From a checkpoint of a small transformer trained on Wikipedia.
Size: 12 layers, 2 heads of 64, MLP 1280 tanh GELU, vocabulary 1024, 6.11M parameters.
Training: a variant of Adam for these matrices, 254M tokens.
Each number is 128 + 32 x the weight over the matrix's rms, rounded and kept within 0 to 255. Layers, rows and columns count from 0. Numbers have three digits each.

# layer 9 attention value, 128x160, rms 0.0711, rows 43-127, columns 96-127
139093128193167125161134094168109122177092105127165113111157089124117202155129132198116122108134
102131135137141075157141119099125141120136126113137127116152157092143141140114091140110035166091
224101119180110125099138123093105116134149139125128096150101118218141094107113086125044091082075
167119178135121139180143144119125130147186146215106122101150182098183129106127158078134105154158
127124136164138134127102098148127163121119085153179098108165114096086191094134092099222070156090
234146070111169129134113108115086106127137168160142139109138113085070133116096161173139165080127
130131136195115105110186103162126136103123115201107191142139147077103116166095087122153117100139
145135131161119176133128175152092095160114113166146108094144122120111103054088116162128078075124
077170115125127151146147138105108105127154066128141118129145094106141106083118072138044113118096
154085117108143076171137178108099118147113126167128134179168132094106054120113123134122171104084
148076146148142118112088105183116129123161100117124084118160147040140086160097089126120178129205
118141163099142160036115148139090155101105091111155124150143069114072168158121092120164146143143
097097129090167147163100103131130145173126086121174137114120133143122125160096175103135102096185
152142152146069165151119134088110115145113148105170076129134161162126140110109135131115144060116
158105119062160132114096070152142131083114138167084201107104204139077146190124149157203135094175
163161157165124140058134149132125128116111210151161093170176137177152135142146134143057109135151
142174162171142147113071106191158138119134139119128143128159118178161091057100104121117119193126
185097077158118129106112120115091121156142127179176100154212183147106096093144146076158099049122
138111110123108151067080076172073137107118151089136090114085169081141121125108148161081170048148
099128207112056170092107086138131106137109131167124191219183153147055157179113063073131142176171
158137186178161140051116142079174121124170164165105112107145112131133189122113086094181114189130
171141107106180126122122119079069149082136127150132137073068132115195109133144141130113154121188
140145159127159111073075080171115118127107151131157100128147156128120140111107131195176100096087
156157085185190125126139149047081108165119148142081159121084134147109160151131182084119185150177
105128143095155100074087137147172093106159144131156116164147135100134119069119125140189123140124
161168148110124092124119255152083137147105040157123074098133131168120125116160145107085096104111
083147151151087084147124107138139149125111164130119152131109184117096158113137123115125113114151
136120122096154089121158122086116125143140190126141148142115148041127176147109188091106132097109
114100151169097126120129085109112140123124078035152153100130101149160130110101147097117085100112
188137099101129111095176115038204136101153159179166076176142123084101129151102108150136138146159
185113141177112134110104151163109137141101117083127109140137089167136134099151123111166155191100
115156090107083144111131143117087141119056148172133128078160152142093133101131142186114123110157
164138091101207061088107154198090156184113115092149147106122131155147122093153117139159087183135
100152117112079205185119098143137153110142183177193096070120152153111121109151166126141115090092
160163143151129102082122139160162129171110186086119090107086107132156074142124119083140077134129
135122093077146132150153186082072139089070075083146124102107121109095114129134125108088097091197
127076149104202106132138156102096085101113213118095120100153123121096103113099163145134087112129
141145083174186118158123152118075125127152088153120126177159173130109110139103142142132085053103
070152162148099204085105093165135186146127101111097135160183153083144151118118119110100091110096
089134104147077116134161121160165128097135162091157115144115148124143189113177126145126078118152
103177170106112147169130111147128111146093097109173108155105125131149080102105139126088101117127
117134115134097074124155150124099147156091151091144125162127097100135161108110146096145112114097
166139139187100140197131100170151174100126074148164104131122156130188140087114122153134080125118
108175178147140122110150103094184091143120088182176066103144133071222100161138114113108108138139
091069135163105186141135225143185119201072134036073137146136073091137048074067124080141142116180
100075146175053149109111114116176127143160099148097125117129152142120127132164120189117122077120
122151184177172161143163190152151102166101100148129103117147151142119118103140102121120086143154
148150147150098114170145132045130129130230139116142116130172142106160126159173102058174118153114
080090149139102096105113098182134138126099121131140209081166134168101126143086136175147138138073
151144158113095132093099110136154136133116161107093128164111122134124070124160084100162141117126
144153172126167155168152118235108137186130176023152102128173070117172078110134180133146154131138
102172192110149148147095099136154122095095134133132130148144149094154114178063090110139091114092
154154111105150109124116186047096121112173123135070091074175105100124099031102109143157128145068
097109121102111078192176123199171149107118055110161136184109192116119143082101104129111130084155
104086143105095116184194079118084127129063112160132157158129141186092102142147114160107164165152
184103117139201090146085113132072166158086121188112145117098109072116076140102106152153135122059
072079109147118126176097092130097118127083149101131127140086108139077126104120124144103147128120
127089140110098146088086074153133149096121122048091185195107097148142105070097106182112129127161
165133128185070089163111112106170126131154125084143154112126154077136101142131059087118152162104
208170106191140130104117102104123132147106125195091078157159095183147170180149185141188170160167
112106160145115088191134130138134131141129145137089088117138075152083109081121163129109179091102
159149137198095145135128177155150124141149092082145155105101169113111108117150181110152155155106
125105089178080139134173090109140122142139155118110176079122124088111121069083137121057083108074
141146138117151106092081087086092126143131166132109100114128121110135061167112121120121153136099
156128099169152141046099064186154137113149140117128111206124142119121169143168114153170209134126
170139137094162055130117159103075128115113096139105076087132112097139104143107107133219152079147
108159142156081168108134138150114141146077100124151121137117154166184162164140085186160080097104
176122158147122102156144135136163145125115080130138141064150069126062136103155129102114101131127
101144161104184146097205168097106126160077101132162161061131044099081170104087139152128096069146
094120176054147127113122143172141140139116129118141129196088143167139113131116143110107100190076
102149102094104166194116196108128117144109188107132107164176120117153096131137143063099073108167
167111101108199090144172106109124109048167107174147066108081112092096120151133157115159166133155
142158170149161112154126121139097118118114133152120116131191094141110099176116124118108139119103
114153149185134145131129038103178137134099127146109189173144151108125105172110110122150178118145
151150112147173095092128123138177145099146203051126152135155092064168124116136106104117084127142
174151168117128114187109035097154131125141128191154144151141171118147158108097131144108156124082
096127159116125163131141149124081127180083134120135102127133102123113050172108131085123098123129
157128143082147130135091183048122155175178115207124092156149187188140099171108167137133128112107
125138136130149105120095144102153144155134137173138051161165130149141066121133142138137121146014
109129176169102111171126111138115097105205103183134059121161164075126062115152092125103154105074
167164049115088137191088116091100118108146178162070144095129129076131147168085102132110106054127
074159054145133160105109152126169110168157125133070130094095117151137146132156096107155110099042
139117112113170132163148132100054168126167139178084107143091103146106141069143144096082117189091
087100133095107108141113127080155122105084116105161135125128130155157152027137156137206134127153
211145107101161141090127170157112107178162115134097115052150114136134086179147181127150067144140
# layer 9 attention output (transposed), 128x160, rms 0.0691, rows 43-127, columns 96-127
139122199094080118163153128102108082102155120063195131118139119154168137143084149122158114137066
119149134089079146159156107104112081151095099108147133100172132131085146135130135153148145133150
134194151126160153171184112151090143107086079129057092122112090100060140147108115125135204120157
113131129142123061095084133149129172102111118164112152187066085171127106064119144125134102127164
089067135127121154119187165044183051171088139105134096117163126173137160160171166080116078084130
101116122126146087116093162155129149152150122124166131101135160136181117162095107117052137167061
088155162109128159166123149072114121115087070090057141119136119155118132095186103105102111140133
092147192127133088100167127106141163164121122097135149090131134108110153121151174075121168160154
114084110119166123168194109137140160202114200147104157091125119123098117086130171143212161120103
143145132123133157104120116135106114108150158136128142071027148150117134107132078144129147167144
110164149132177121146113064100110122087089131122129102170067182163095156109123089151137052174110
137160128167124114184140142112177058172105173116071128137105095128143075055131118114127102099169
181100109098129144109092080088092124108164129148153091100146136145156166156155138178149166058116
126055132103140102115121121121138147139204072168161165136138112072090087153104131132142144109130
093139131139159153140116139063164107096133141102070067139127137168179140085142124119170092131147
113123164103134130106116151129168181184181139091105167063109157097089106126138113099147165085137
091149140098109102132166120116101152169115180077094091124130175172137138123149183149146120112185
127090172108185104075125185149079117097132105145128089119088141070128151158149109147130115088135
136183179177218122173128165115164146075195074084121139120130098126080168133051170133143065156131
149045116159097136166144142065115150096130097123130064142126145118113097092097108131140161119184
155142134130085119197163106129123150160080089170081158225082134168144046128176113119094125107194
125092093139133196106123101173148136133155127094117143110219134114069179122130145138130089152094
116131102091129153164083137079147084148116072107122170153122122143111153125102116129096157150108
122116064106111089128145142199145247136138089126117079088158145109152121125106123114122114129116
190140157116098177143112124115148086147123150162081126166133117135146150081178127122106129118133
121181153173150176138133117144056072136125150116082101112094085117098120128143090132118091091185
127127100082143117112142152128174129086131067111149130106109143177140147133081144173075164146113
095093125139110076126089161145136240121153113139180162103157106157133113141086125117138158112130
128172121056175144149133110117158143101136121140133117124146125102118100123113146121112078126104
157142156102123133134134101181086113125132112122119119153127168116163201098220129068139088108115
111116108070134135152189154111141167168126150105117120139096118143165093141123097109132077092172
163128194106126102098132141199146125115115167106063113152140176143163130105149145121125115108090
137112165102090168174129113125108111126102121154103161173128098119163150139168160139174148081151
131100164108085107114134155221138186167122110095156120121081113143168152105076135143132150161166
098149156103170117166115128068153125127179122128127155154143133098159195135140112144161139143147
099049083112134097119201129156129150145111155159165108131166091136105111148126105125091106073075
127160118122157158088088099084151192154153054153063168106161107107113108165109107174068122056149
146092145088092134144098082089064148140095142166078080109171104124100137132072130104107160172191
177153144197159151129142149131210071120094142139119134096085115157154115086127087171181121159136
132168185135086160116080165128098114111159136049154142154130114172119099111119093150094161143099
148115126153124126116136134205079120105114162126134082131154072145146142157104131148144153159141
169105099138079178113123157166138147135152128131194063134145120115137129149170079136135108161137
124143169090118139138165140154061069102149119092143157155104120174116175153111163114060147173162
103118039107122128118163102137132078151108184083207179133130087143166149117108124153111148115131
127125075149133110118105061096082098181080155132133058137151155117143101147196039149139110119136
134168176120171148108084131088149077054180170109117185153134088121094120094089125077159164168119
152145136118074113182137038116097111130048109098092134136087130141154136187187077156130133129135
135076123107129092102089106088138086151145174154198163137128090073143142182086151126132157117179
109182142159135146143108103113137130136100101118149135137156116169116095195090170127149131154113
113065137099130112139129098119145105139126145110117116131139119111147119132090128118184053119128
132129110089120144135105187125179110090126133116080096179168109107146125124140113094162108131082
113130137161118125085157079109121027120141097142142182118133163149080118105098141193113172213151
151113132153174123077100106168172069084122068207147161129068198125157150217162170103089126117080
129095158105111159072128149137077109116135148095155148153133143087114150090112082150092161183089
125147155078068109128172151181174164146122185111162085125083125082143140122077115112164119138078
137123143155158126150168124089113129090147069108148127107166083118125131154132164100176105174112
107127080092142135115162159118139075132131096157106161096133151146116122124109113153132133092070
168143166128155154134107117099093046124140114101120100115162128124144118123089130124159103165083
115145124083107161118162085167131052095159169131182088137136090134186133101142192108127088133125
147126196109128186160105129163111156133170100106122109109084139175128130113187123134146115054144
134180076095153145085113138091090127137124146130166138074106100140127104110116110096100098113099
131119150096148148120114151109160154077159137131101104193147145105173167093141105135150108127161
086199154168144148085105181105121116135119130100144125095086200151118150158145126147135106122126
080094082130105094141150126096127075133146093152172170119188065109141146150067182139180108144159
156108137125107177156133115114087120114160123114104140195111118189122181129112131094144121152105
138131096143141152171108071102099096188075125159086128146142136148154112108120186102113106135120
174116205178155106114133122105147152104139147133099134114105144126105100136143118158136145146207
115167125093068170108136105166101020149170212124128086147114149103181124087134107112178118169151
111094101179119126152154159150148218207083087126146126063097182148152081152190106154040136136106
113081178137099089179121067134141099101137138122152178162139162106073138137130099150162160116193
131144101105150081057144075159092093097092142082075107146170165083081135139145144129115143095137
117081136133144104093109161128125201168139121165143186112137180153149152132160133101111183080092
136162083138111158097106125106134105155148154155095111086111150098123104116129145124133139127134
125129184125136126123113110127123125113136165122161136086146110137125168094104158130121100147131
141128108131113146133114173090097129190179168141136145132171162144145143076149168116106181078113
075139181099124148104129138125117090131182129107194164136123146148107139084091133139156153147133
165128091106100106171155123176124113093086129160126086141131132089085144126145110114133088146151
150138130138153100124093031140116156081095100099093121164120108054062109174127125161121112144183
177153181119145135112132124108105059079130137155124153148091136081135132158158098115138141106134
130136075137104128124109123095158152175107151122100173121080117158127103103141096091111105126115
124152173170151091090103098100130222104140155161130127048124088194112141130159145090132186156140
112176127159183101145088140092095109039124133152073186154146135111095145101137144129091149128177
166189107104092147153133114161107082082112107110107097124101110066110190165072163072124134085168
178101141080153146081117145136122127147079162107120147157115163156151079126141069146111155084068
076152113149118103139129102115097136112158116175122124157124110048113145154135173117117181068161
# layer 9 attention query, 128x160, rms 0.0692, rows 64-127, columns 96-127
084136131090090037092126144139080119135134133180146134097155112115142141124113115121219098134101
116133112099131091168096075084147163148083135052159105119126145178152090072099142115111093190128
115146066099149161109091183101117148110101092112120113059127157169108134102086125065083137117169
100143131165099101157130192157127116142168167151132113176146166166167134152174122120070073155079
182134160090151075117109076155119156168164139136149113197095143124150116151089146180101138139115
087083099131131092115155149105176130148109161156154089131101123122128113149148126146151155191145
178046123165142146126123156119115118120153090161154145123095113102086135205103091101119169166195
138101129162132147119133198150159128119160120084143173170113134151092114101103087130128097137135
115140098117167059137099172082038116163134081200138076140102105084145137143085108115114123065098
112138151163115096090168184130093077128107160064197130087127128123163152105111120153137149098113
125130109092148088089103140142110146148190067109118135146043158170143164175130074106187172109117
157114110075189081133120079139133116094084172117075125137155104144085094147154107155172121151144
104128105168138152163102105092146155133112075113112104152146136071137141168190096087158124086124
118167151129137111126167098123129132164169109160112167172115116139146130140105166108127165125121
140137144077092100148143077164120144086155182159156147065165088139116165125136138162111143162134
151145124162109132142198073147106144177134124172142112115162177117086140172134154141093114099114
117087073132105115127127129203131166152120083149071062160145077089164101150149163121109092058101
136187109150180143140154117110115108085136103136177111134136129105146146151119133124150167067094
077139110155111158176163144175191180126099127116161082068132130130140165074178144096144132097147
169136149120113129129133058132128045177091135128128154137096126152133107074123163163168104180118
129131101077116153099148137128107171141142078183121135147135142141144135106126116153112120096165
137115158083146128120153062182129174121141214115149110044166088150061140071172158158116117122113
138136100152117149169122160096138142090173129113130142147127090101124125124147198159157112109191
120086155136117080120136153138140142092139138074147076108166088134115095122109058110144119188074
135120173136122119098114141106079107078121100129135140142114152103143160103119189108115116072084
143144077130087144168107153117132132162103136105090122176134122173119141162152148164132141129107
111083132076120187185112120106100155132182143197142065105168103103147154165161088149127171120147
125077085160184142096110153183191154143123149124073148122099189107150145142176167115109138187131
105173173163127093107131104156159095138116109162122151180094214115105138118087110196125157133067
116103150088118149111106145175106131144110111128068179108140126107128100150078137153106158144199
135069153121136116116149131135081143105124176116140119052106128131111124113110111122165195165132
133127128066148078170143114141096121176140090149152119163141158159139087109145129142106159071109
126108072165084112135080150137138105117151106116143120159081101144099173155103089133159174098129
126144122128095174096120070108097162100147086136149141103107176089118116104098109166152145141130
071079094140089147108119164110134056134110081099127140104118158142131165092183064084107127168116
141136097144207149172118121142146181163127156089122124053157120110113171188103116124080076142153
072159150112149130168135140124141118126230143093097110096183141094131144131147120169075111116126
099122138072097168178117133163179079125092124151097150103108087135156126122176132142111173089152
168120134149146114089167140089122145159148141131138145062072071107154154149126147154140121090115
118123131068148143132103133151108096110145143160152090128109128142122082137124077165100091129164
130126070149132167086096129119129128154074133069068157117136099158137170195144095137124118114139
151140085116143128078132133131138119159166119146109161077146163204090092124127112128133189158145
123137084130147124132120089111117080109101116143115126100132177084132139168146124168148172152125
126174138129155081089135154120138088110150155163115149104119096151130189117136113139117095135118
168189166168163144094092133107176152165142167161029126149061161115102142130099129103159147102118
100137173102094132099077194142127099128091129112210154149120144163137107092166113164123142109148
111136167106151157160165173148138082143092130111130118078118114091096110081103134124153095131070
150123193142099040096160095146170131137108117153141170141094086127163168140160156105129174116115
124145079108116094105101084060166083122142186115159167137096080104099150161079117117097160166155
119195133143128157165084136118136103151124173118084200147162172130102118103091144155112118116150
157108149096124113129102112146128096184137089147104121124175075123123092121104136122169151067126
112128062117146088108108133169114162163074114227095148148077085155110105133141115154143193113101
059133108110138162147098099136122103133208118097124066122103111165146065150139132100093182116132
177117185165146117085132169174137165174136170098113069078082123142134148159084151139146094196149
156124124160151132129162139106057092156156162165153100139112162128097103161176162170085163146202
113148109128080113134117136134156208130078195208140115051087147085149131124116098133141086142106
151134106092127172123150103151149144123167129080155160148149110137107139112151105177133161101118
102105138144183156133127141189189074116134128155129147102127151121141086058163106126134129212143
154113114041118156198159120136143168093117124103117091164139095197181082086109152184128094088089
113142091153165106164172135108160111112126133139101084184111143140095076145098169122119150164113
161137091108141127101118136138111082103130111151197127173132107127096085080090096106062162100099
106126169134143108098104184077122173163131116130131117173109163095173094150116180099132139159105
105119117134127135069142150104087111139131056153119124181075173068114082146181141105163102111152
143086103104154113137163121175144117112136150132090067141159078096073127128097129149139119111181
# layer 9 attention key, 128x160, rms 0.0696, rows 64-127, columns 96-127
119136113134143114091110146189125185088141128150157137163101146118152101145110178127164138105189
132112143123108149129110137118205130139157115103129092120168132157106103150082137123093141080134
099106086143111139148159135164139128108142091149112115142089178159136109135113102103149106145172
087136178120123129131115200122134118051119151111122091165140068100145156155090086135168109134154
174149158082116062124107083169147158152134114163125185054108149134181176143096133128106158132119
105170129150120115123063145127182128142093113115168134107142114120151140114102108176094136131118
194109116164175130142098081114119141153098138119084176071117127162103081152076147169131129179155
138092115126134155169131102148145106095102119153179092141084142160094149082087174139156108110151
189162103137185139099109138108090083176148082124084127150087166097140137157174073118128088133115
152107095098176115061061161154090079150103150173184154112132156096125111096161147124182120128133
170155139132106114075105154117119150124105095144107189176130084111137155152185107135164137128130
090098192145136101107125096117134146122155122167149107134106138136128151170108099101112122108116
127092128164152113146157087080126074089173064141101141124126128144135144094177074109119132140067
170145109132091179102143104109098101133125143150103140120138137190143099109155175129120112126136
171055120101102187128136138103148153129136086134126168086143154106184129102104143072133113096160
161114144121114138067226145157065153121165208173109139121166152144089172160128134150124135087103
107189143153125151070110148158161137096187125106153119153124168121174139137160164137139113082115
097106122162198112164151176131114145066147152130160090148108136121114071112198146103158132084148
132177099123134188138131108086183126092127125117166132129121160134067134083108197135093111117131
156153194150090098116081144125161102128101170079096165145144073113160129123163086166119116144165
149149086117095169155101155116132127106118181114143148167118133133148104116123111088160188087166
111094130087138174129133132125209157087139129127177106104183126128163110126154205111123136071166
125083117097134112136128085174087101185098066106120126114165099131149106187130097103123083126119
134081158068111111121143059121124146189162112122173126106143111115086110178103099083034151073113
161148153109178075130092128156174134111083151087103176103110166133146094066096140128086086123133
084145137126131154163136189128139097120098148126114135096140090143123138131117128172137123093126
145161137100150168174092145137152112103128044150121121149094137144137124061173136113129143051149
119180146139127143199118103126190144127092134185123130131143094128114110159155113127132113104154
121189127119168115132108161172169136090155131137084120154139118078148154140157097182150126147154
139167168177157150148123121149120126139133150109108139131062131126159130141122162147140072128128
150106134124082111116100184167093148185090130100148126130111160114102095120119182140098097108135
183081078167168140070147116119085144136142135080139158143104133097121101105196156128153138098129
102097140133102148050118098080110106143094140095098155094111153075105171139117099156138116076119
195132101163145168109152073157099111110092099152111162103154103139141106124137140066158105176118
128138130141165152072105181118149142121130139198102109154142123047092126089092050122137146092169
108099133127096162112151177156098110150123193132105109064124106149134199182084168131095143143094
111180123104146158122101156165108114108153076137156103122172090152147160082085117120116103189167
104128120092092160141142110180134144079121093128071107110121112139120164095091064145075157139160
128200099149135101100104141140101141156133167100124188066126157071155187093165101185143152058115
138137136069161121134032102138132124131125080129138103152098080107121150112148105165100154128174
156156103146147099093147147120117128148199174175056164116139186159094128146137137131170117121103
167098164163138123177140158184058179140114137095123089101128161070144116129122130127092123148142
108206162070130151130129065120127109146112113095123139126158118173099087122127129118104128112118
154148140122149142109109134090101143167154142143138112092146098063077169131161147107129105116135
139108155132081175147129124091168076119103143129085105167103129101112116077097169130135099127109
106128093168115144085123135161124134149103112113148096188100164165114081093104094141151127144185
116158186133149136114091138152150151117133095124134115118082065092129061120145183140134102106156
108135124176133148102193170148180135111127108159139160124135107106131120147146136188237079143128
092106125124149092116097182108130092148118143128143132126180080091097137102091072125128191171149
167161161108144089077148117135100080159115091125110140104116164105142151158054120137158107149147
133163100150152130048121136126078157105154107095054128088079073077165091170179142115141149077152
079097110145132142182135090111153129157110168182097080120096128140176140119184125138160105129102
127109086096114122169099103182141165142158141078157071150093060090145083111142106105111142109149
118129127145083095151125151142116124117065151139135117103119142131127186125078158128115130112123
105120156098153115121058126167075095204132152133129139158122136105123089154190094173159146140106
104141151097107111147156071118156152174138133189148131130156146109126149133136123106075049153097
151165179115080114094143109165159148213100099142159118113109120123157165131172090125171128085142
100066103115142152141144079131115125150139126175140140162153148178121121137101079103124141172112
121116129043136111155117148134179164191131118154157061179116156140098105134114130113160125098067
097156143147155129120089136111077116108096133114128094126183139169141140150134155117151129145095
091047111107135116078073145155155093107106103137114139132086118127142110126120093128108113127141
107158110123088118218199127142108137129107170144101140123108134120136150156133130133142129101123
143165113122099108153127056126109098127088085118111155125135145124077132113113143150171113110128
110095100162125144122159116112141134107121104141090052164103103103127155141120149132163149144151
# layer 9 MLP up, 1280x160, rms 0.103, rows 0-56, columns 96-127
087144131074099058060104142106148093127177115163157092126150124117121114082183192096117141107148
112126134132122163148133078098153113139126160099091151149107142137189158170146130124130101100172
149133117080140180091141092067117127127178097114090141067135136179149133186174085143160159107131
087050172166187126149172183111118119187078097160077133097118193084110147106160153181112125126096
115071162138103170107130129105151096157135126106067116066159112109113134091117101144144146073104
106111165147121153095135116101151071083130179155112101084102127146114144169136058085127122148124
067114161119120144114183111155098098164098126121125152145189122107105153157146167092154138114097
130139133148146105137182110163147113146145116150053121146120117175141166097168133156101143137083
103119126127134100079158126090099055163108091097155102120147132094124137063138176182070148079062
166171122118071107135175096157155111168131155122108159144123130109161109157115057087123139191114
129125121116110177128130113095110075158135177180148152064127093071121150120167157093150112113124
108097181070117153113123132095116121075209086117139131141231123066149143142144085154124126088098
149067144192121191097121128130045116167204137136164102112177127142169152211080133152136182155131
102097114110108088111157120052157095116141153158147120151148109072074207108107107134138129095110
143173161082155106155156080141145139109185120122151096106117091136157142119157113129060160107119
184135133042115083138201136121110103152152151063137129158157079153152100143158140082058108096162
124114168141104124142120156171102141145117157059080120090116101169132157114127106149107137083116
151095151098115080109137154100142121123092119145132094097152103163114129132155118198166129107124
113136167054127092110132161147131118147252191110139149079118168193121115139144098102111100178135
145127167070139095121097156107186143141163172113123129152149148139143123126179102187125178103130
126119119122137175180189150174089039134223073115099092104130158107161126125127077156114171153131
152111111094091154111139132146127152155123148144114083102116087073120097123159167142122118158106
137108144121174153109159108138119079089107143110089164105129096098083149136135182179111131109149
104114126167093132134103118129127127159113118073146077138127060152156133143158141156072134048134
076106095159132100096173190150124106122110109149137131107055097085109162190131138016138125094076
112115211127072144113143172138169102151154122120104144154151107235148133113136104144065134151137
118134158132093124121152108106085057184142126140108123152187125126158210150116110131129103201160
111086096145107163114079063118149143156181103172181113105130152156148102114153113123127197113093
117069053139138176164167171116099147146141150089159152158100080125160122146119083099085145078134
120101113125097147148152116086158115154147201082093075156173113083151155153152160089144105118182
109131137110131132069101140126102132132119130111122116167163068134113162139097120123172152102126
139170158134102179173149076081135102178138088120082091149198141112109073172090152112164137184091
147119135177103160103143121121128084099169145158142121080083146123151169134117139144119164115074
180149145086096115165195122090089099137124135152143068158102141127192103082143122107118119075083
088121150121114127130145103158094132130153113144167120079085084111181185141095105109112047100101
161129146105095169169147144139134128143155147141123159158214078172151157150167109099057103095148
138160150162171157162152104144130110159148099107116091101113126115139103155154141131084123093148
078138096149094152074129091150122096117101140170111157132102099163164156128184111097078117172130
096104113099111149138145053133136174154146090105149123152145116103124125181127134127117159132164
125083110122148156153110127101152115133085106158072127115167167171148152152112080096105069155103
103148159069120134100178111182145120173199211163052142141090100137137112125172112145060176112108
098132130108093112140099130136092132101108060096141134171122113151170156146177130129125183146117
103081098144082152118124183120156133173133135140077132138094158159187149138117144077131099103111
102164073148059100154133106082090130154069108145128140145206123129150211157111101091176156108105
104121126101086159156149125098094097192143152121151121136099114126207055171173145123118116108111
151139111181135142099153139109110097134134158077150119147116146138074170156131053111098182123131
157159122094072129053145107152096107103079084120095091159171126102109143161109114124106135118116
121057113063092147078119147153137090129169121159091118098145112138169146148119138052080161110111
116092110152090181100081164107097132125164166114137121115129140159132065073182139055151152148142
063093110150062153117137111131088127176134099094135128107130169128162147178184116161116133050112
120159098097086102153128126204139127177082144134092132125143116156104130112150112160093113123089
157149139172142154076094120099103119134113078118050130136163156067102078136105119144135148150106
153106150139155109146104117178081143134138139088153144124098120170127133087124140120135119116123
094110170186090087127118190141142111137123104141104119107188108121145143177115088110104158097074
162118132182106095138116154100132119084175106125125129145168045161146131170118126120142120151112
124161119089108132078074128138145123139131135179090138065143119128120112127135129093155124096113
169155185137067090107151130169127121116116082094096134101117051146125115153150118088091155119105
# layer 9 MLP down (transposed), 1280x160, rms 0.0985, rows 0-55, columns 96-127
147214142137089135115106131134129078147146071111178180129151095130120145119112029124077089115113
156171105085086133149174143139153129112154091096135146136098153168136116165106112149142130137117
153096089069116138179141139161160213154136091079143099125169083095136088107062128110126157072197
142102102126160177165101161083138096138146124145131177154165063098102157117143189148147146110108
088082166133122203107101121116137057153142092098212157093125101162108055125112085218101176133120
114120107114158166096129145121126087105154165061093105150102149115108134105108129153160127167112
072149127135087138113135127091147099120168095111119099134092146086192122111153151110164172097138
114148146084123186091122105106190099121165183116099115140090152130122119114191058115130099127148
124154102116175162134166076147128108154176106136226113152157117159102078151107129159146123128120
083063110132128128184080150113151132120092088116084147099105053118164112148087162147102086078144
166089127107166174187109103152166127106072132061097188211100169159089141129142103145127191127091
107125131218143206123115087142113116184101135183124198095120112137155142138108088095110064161169
160150147104153145152109124193149097108196115155146108147088084146117121142201139059079135132107
099098138072184121118104119169122111114138148097132120122147105097153101166158091177124076162155
143095107117215084168122148120132111090107084152163116102093136116092105094154108116131105126154
170197095179139107140113149145136120178184159089169167118089124156166090104108139095118111096137
118115159152093174119113143120115255126109127133100144171161134145098111127023123147156124092129
106070127170170130156138148101089116152115138086158128154121092136137109106119124137083110105148
126102149134153081104150109168129208129103134151160120138072083107179162088151126138189137071115
088115085129160117144149150181130121150121138147086132125169120111087128151175082023143093199077
148100105174124082194116080152206122133126110123017156094177176117120135142190152151135167149172
156103071107098151092182173133089159114124082149124132158068153141132123151165092113110141111105
089150107120125112158116153130164071089168131135085099132124108166132115164222104107177109125114
105156116111152120177099103145106077062098094136153125149136157144114167100168064081149150107141
244175152148161102112122078182084078103186170038080069124126098154042036137072072109166215137096
189165157169153170167105149112068079172163189138104118128147076144132160108129181150130095084114
131165096152130171140162150106100157113080146162074102120167129093156157130120095158107182093082
133115085096133163166159148118096092086184162186157110135121150203138111067166068091177099135134
144159187123109156156050099189141081108138150092141151119138150190133140094186055158127080166174
173065123155171109144089160131151143115094106172093176087123144132053133155142170173125181100130
128064157105097160168103075120111121126120128135142164121139121127133171104194183092067152113127
119145127180179107132144135130101098057104118078099178124081129077118165118109085131111125080165
094106166083135134121102167094153107137119160121155087180108159125091126148091103117101157139135
104132140076189079114135016114204095176096153085135162111127191157124188148159139137139037077177
105172100140107066122134091138099152152109190150124169069171091093157138131125142105093131171128
127201150148139072145133092117028148087139157148156087122104108107150154067127137123155108108138
100112120110114092123113112108123110140161138156066140133161086086130060107150124129176164134097
188121079138171139183160168144118124176090150099095127138065074138135091146104111072119154098154
139153159121107192143141162090124099170189124065105125161106147148124184091159152064117150068111
123114127100142151083121137155150078120096135174129134146064108106159116126158132112165113122102
128165139116174158057205145130151114144104126130050121097104114131060113131078119101099175117125
140168126115127123111071100120112240113137125154142126145106179160087145090187128125156100166141
117146170169038104106126139141136126149121065160126128095127171089110114112157103123138105114095
153147124080131181098126124128112211146090086159106137104107151129082129172142109092142134174129
157152155147133127104064137090139092077079124150155118183123084173179110150156123127126158119139
106151133116121106132168140116146105176110044155132116091163150156136138133162141131111211109120
167121156143130118174152102089116102140151134183135180101114117111164119103150072113144150142114
135163124172146089127124105106168090134094171122082117107109109133079111106108162117142133142131
120109164148068143125150111080164064071139166110157138149179112127129167074189144169108057155220
145151170145065116146138179110150085085097073178083088156095090118153195092111127134132119140130
147174158139135141109140116182134158164140081145110158139091122131134134132108088104109132049111
132150122117125074155107109148128151146121081116177141140119120123130076119065116096145115168177
131133110127121166160136141124144050132082131106115131099205115063108058159121090130116120124139
096107156153107127181167151111148121168196109149157112147115092067111105136182173097112186146132
135160090159104147122069142105097177144076166152071161140121158126131143167149119171100195146158
141124136108168120133159113128070103174142082114125123116111129109128145100105124172048127125159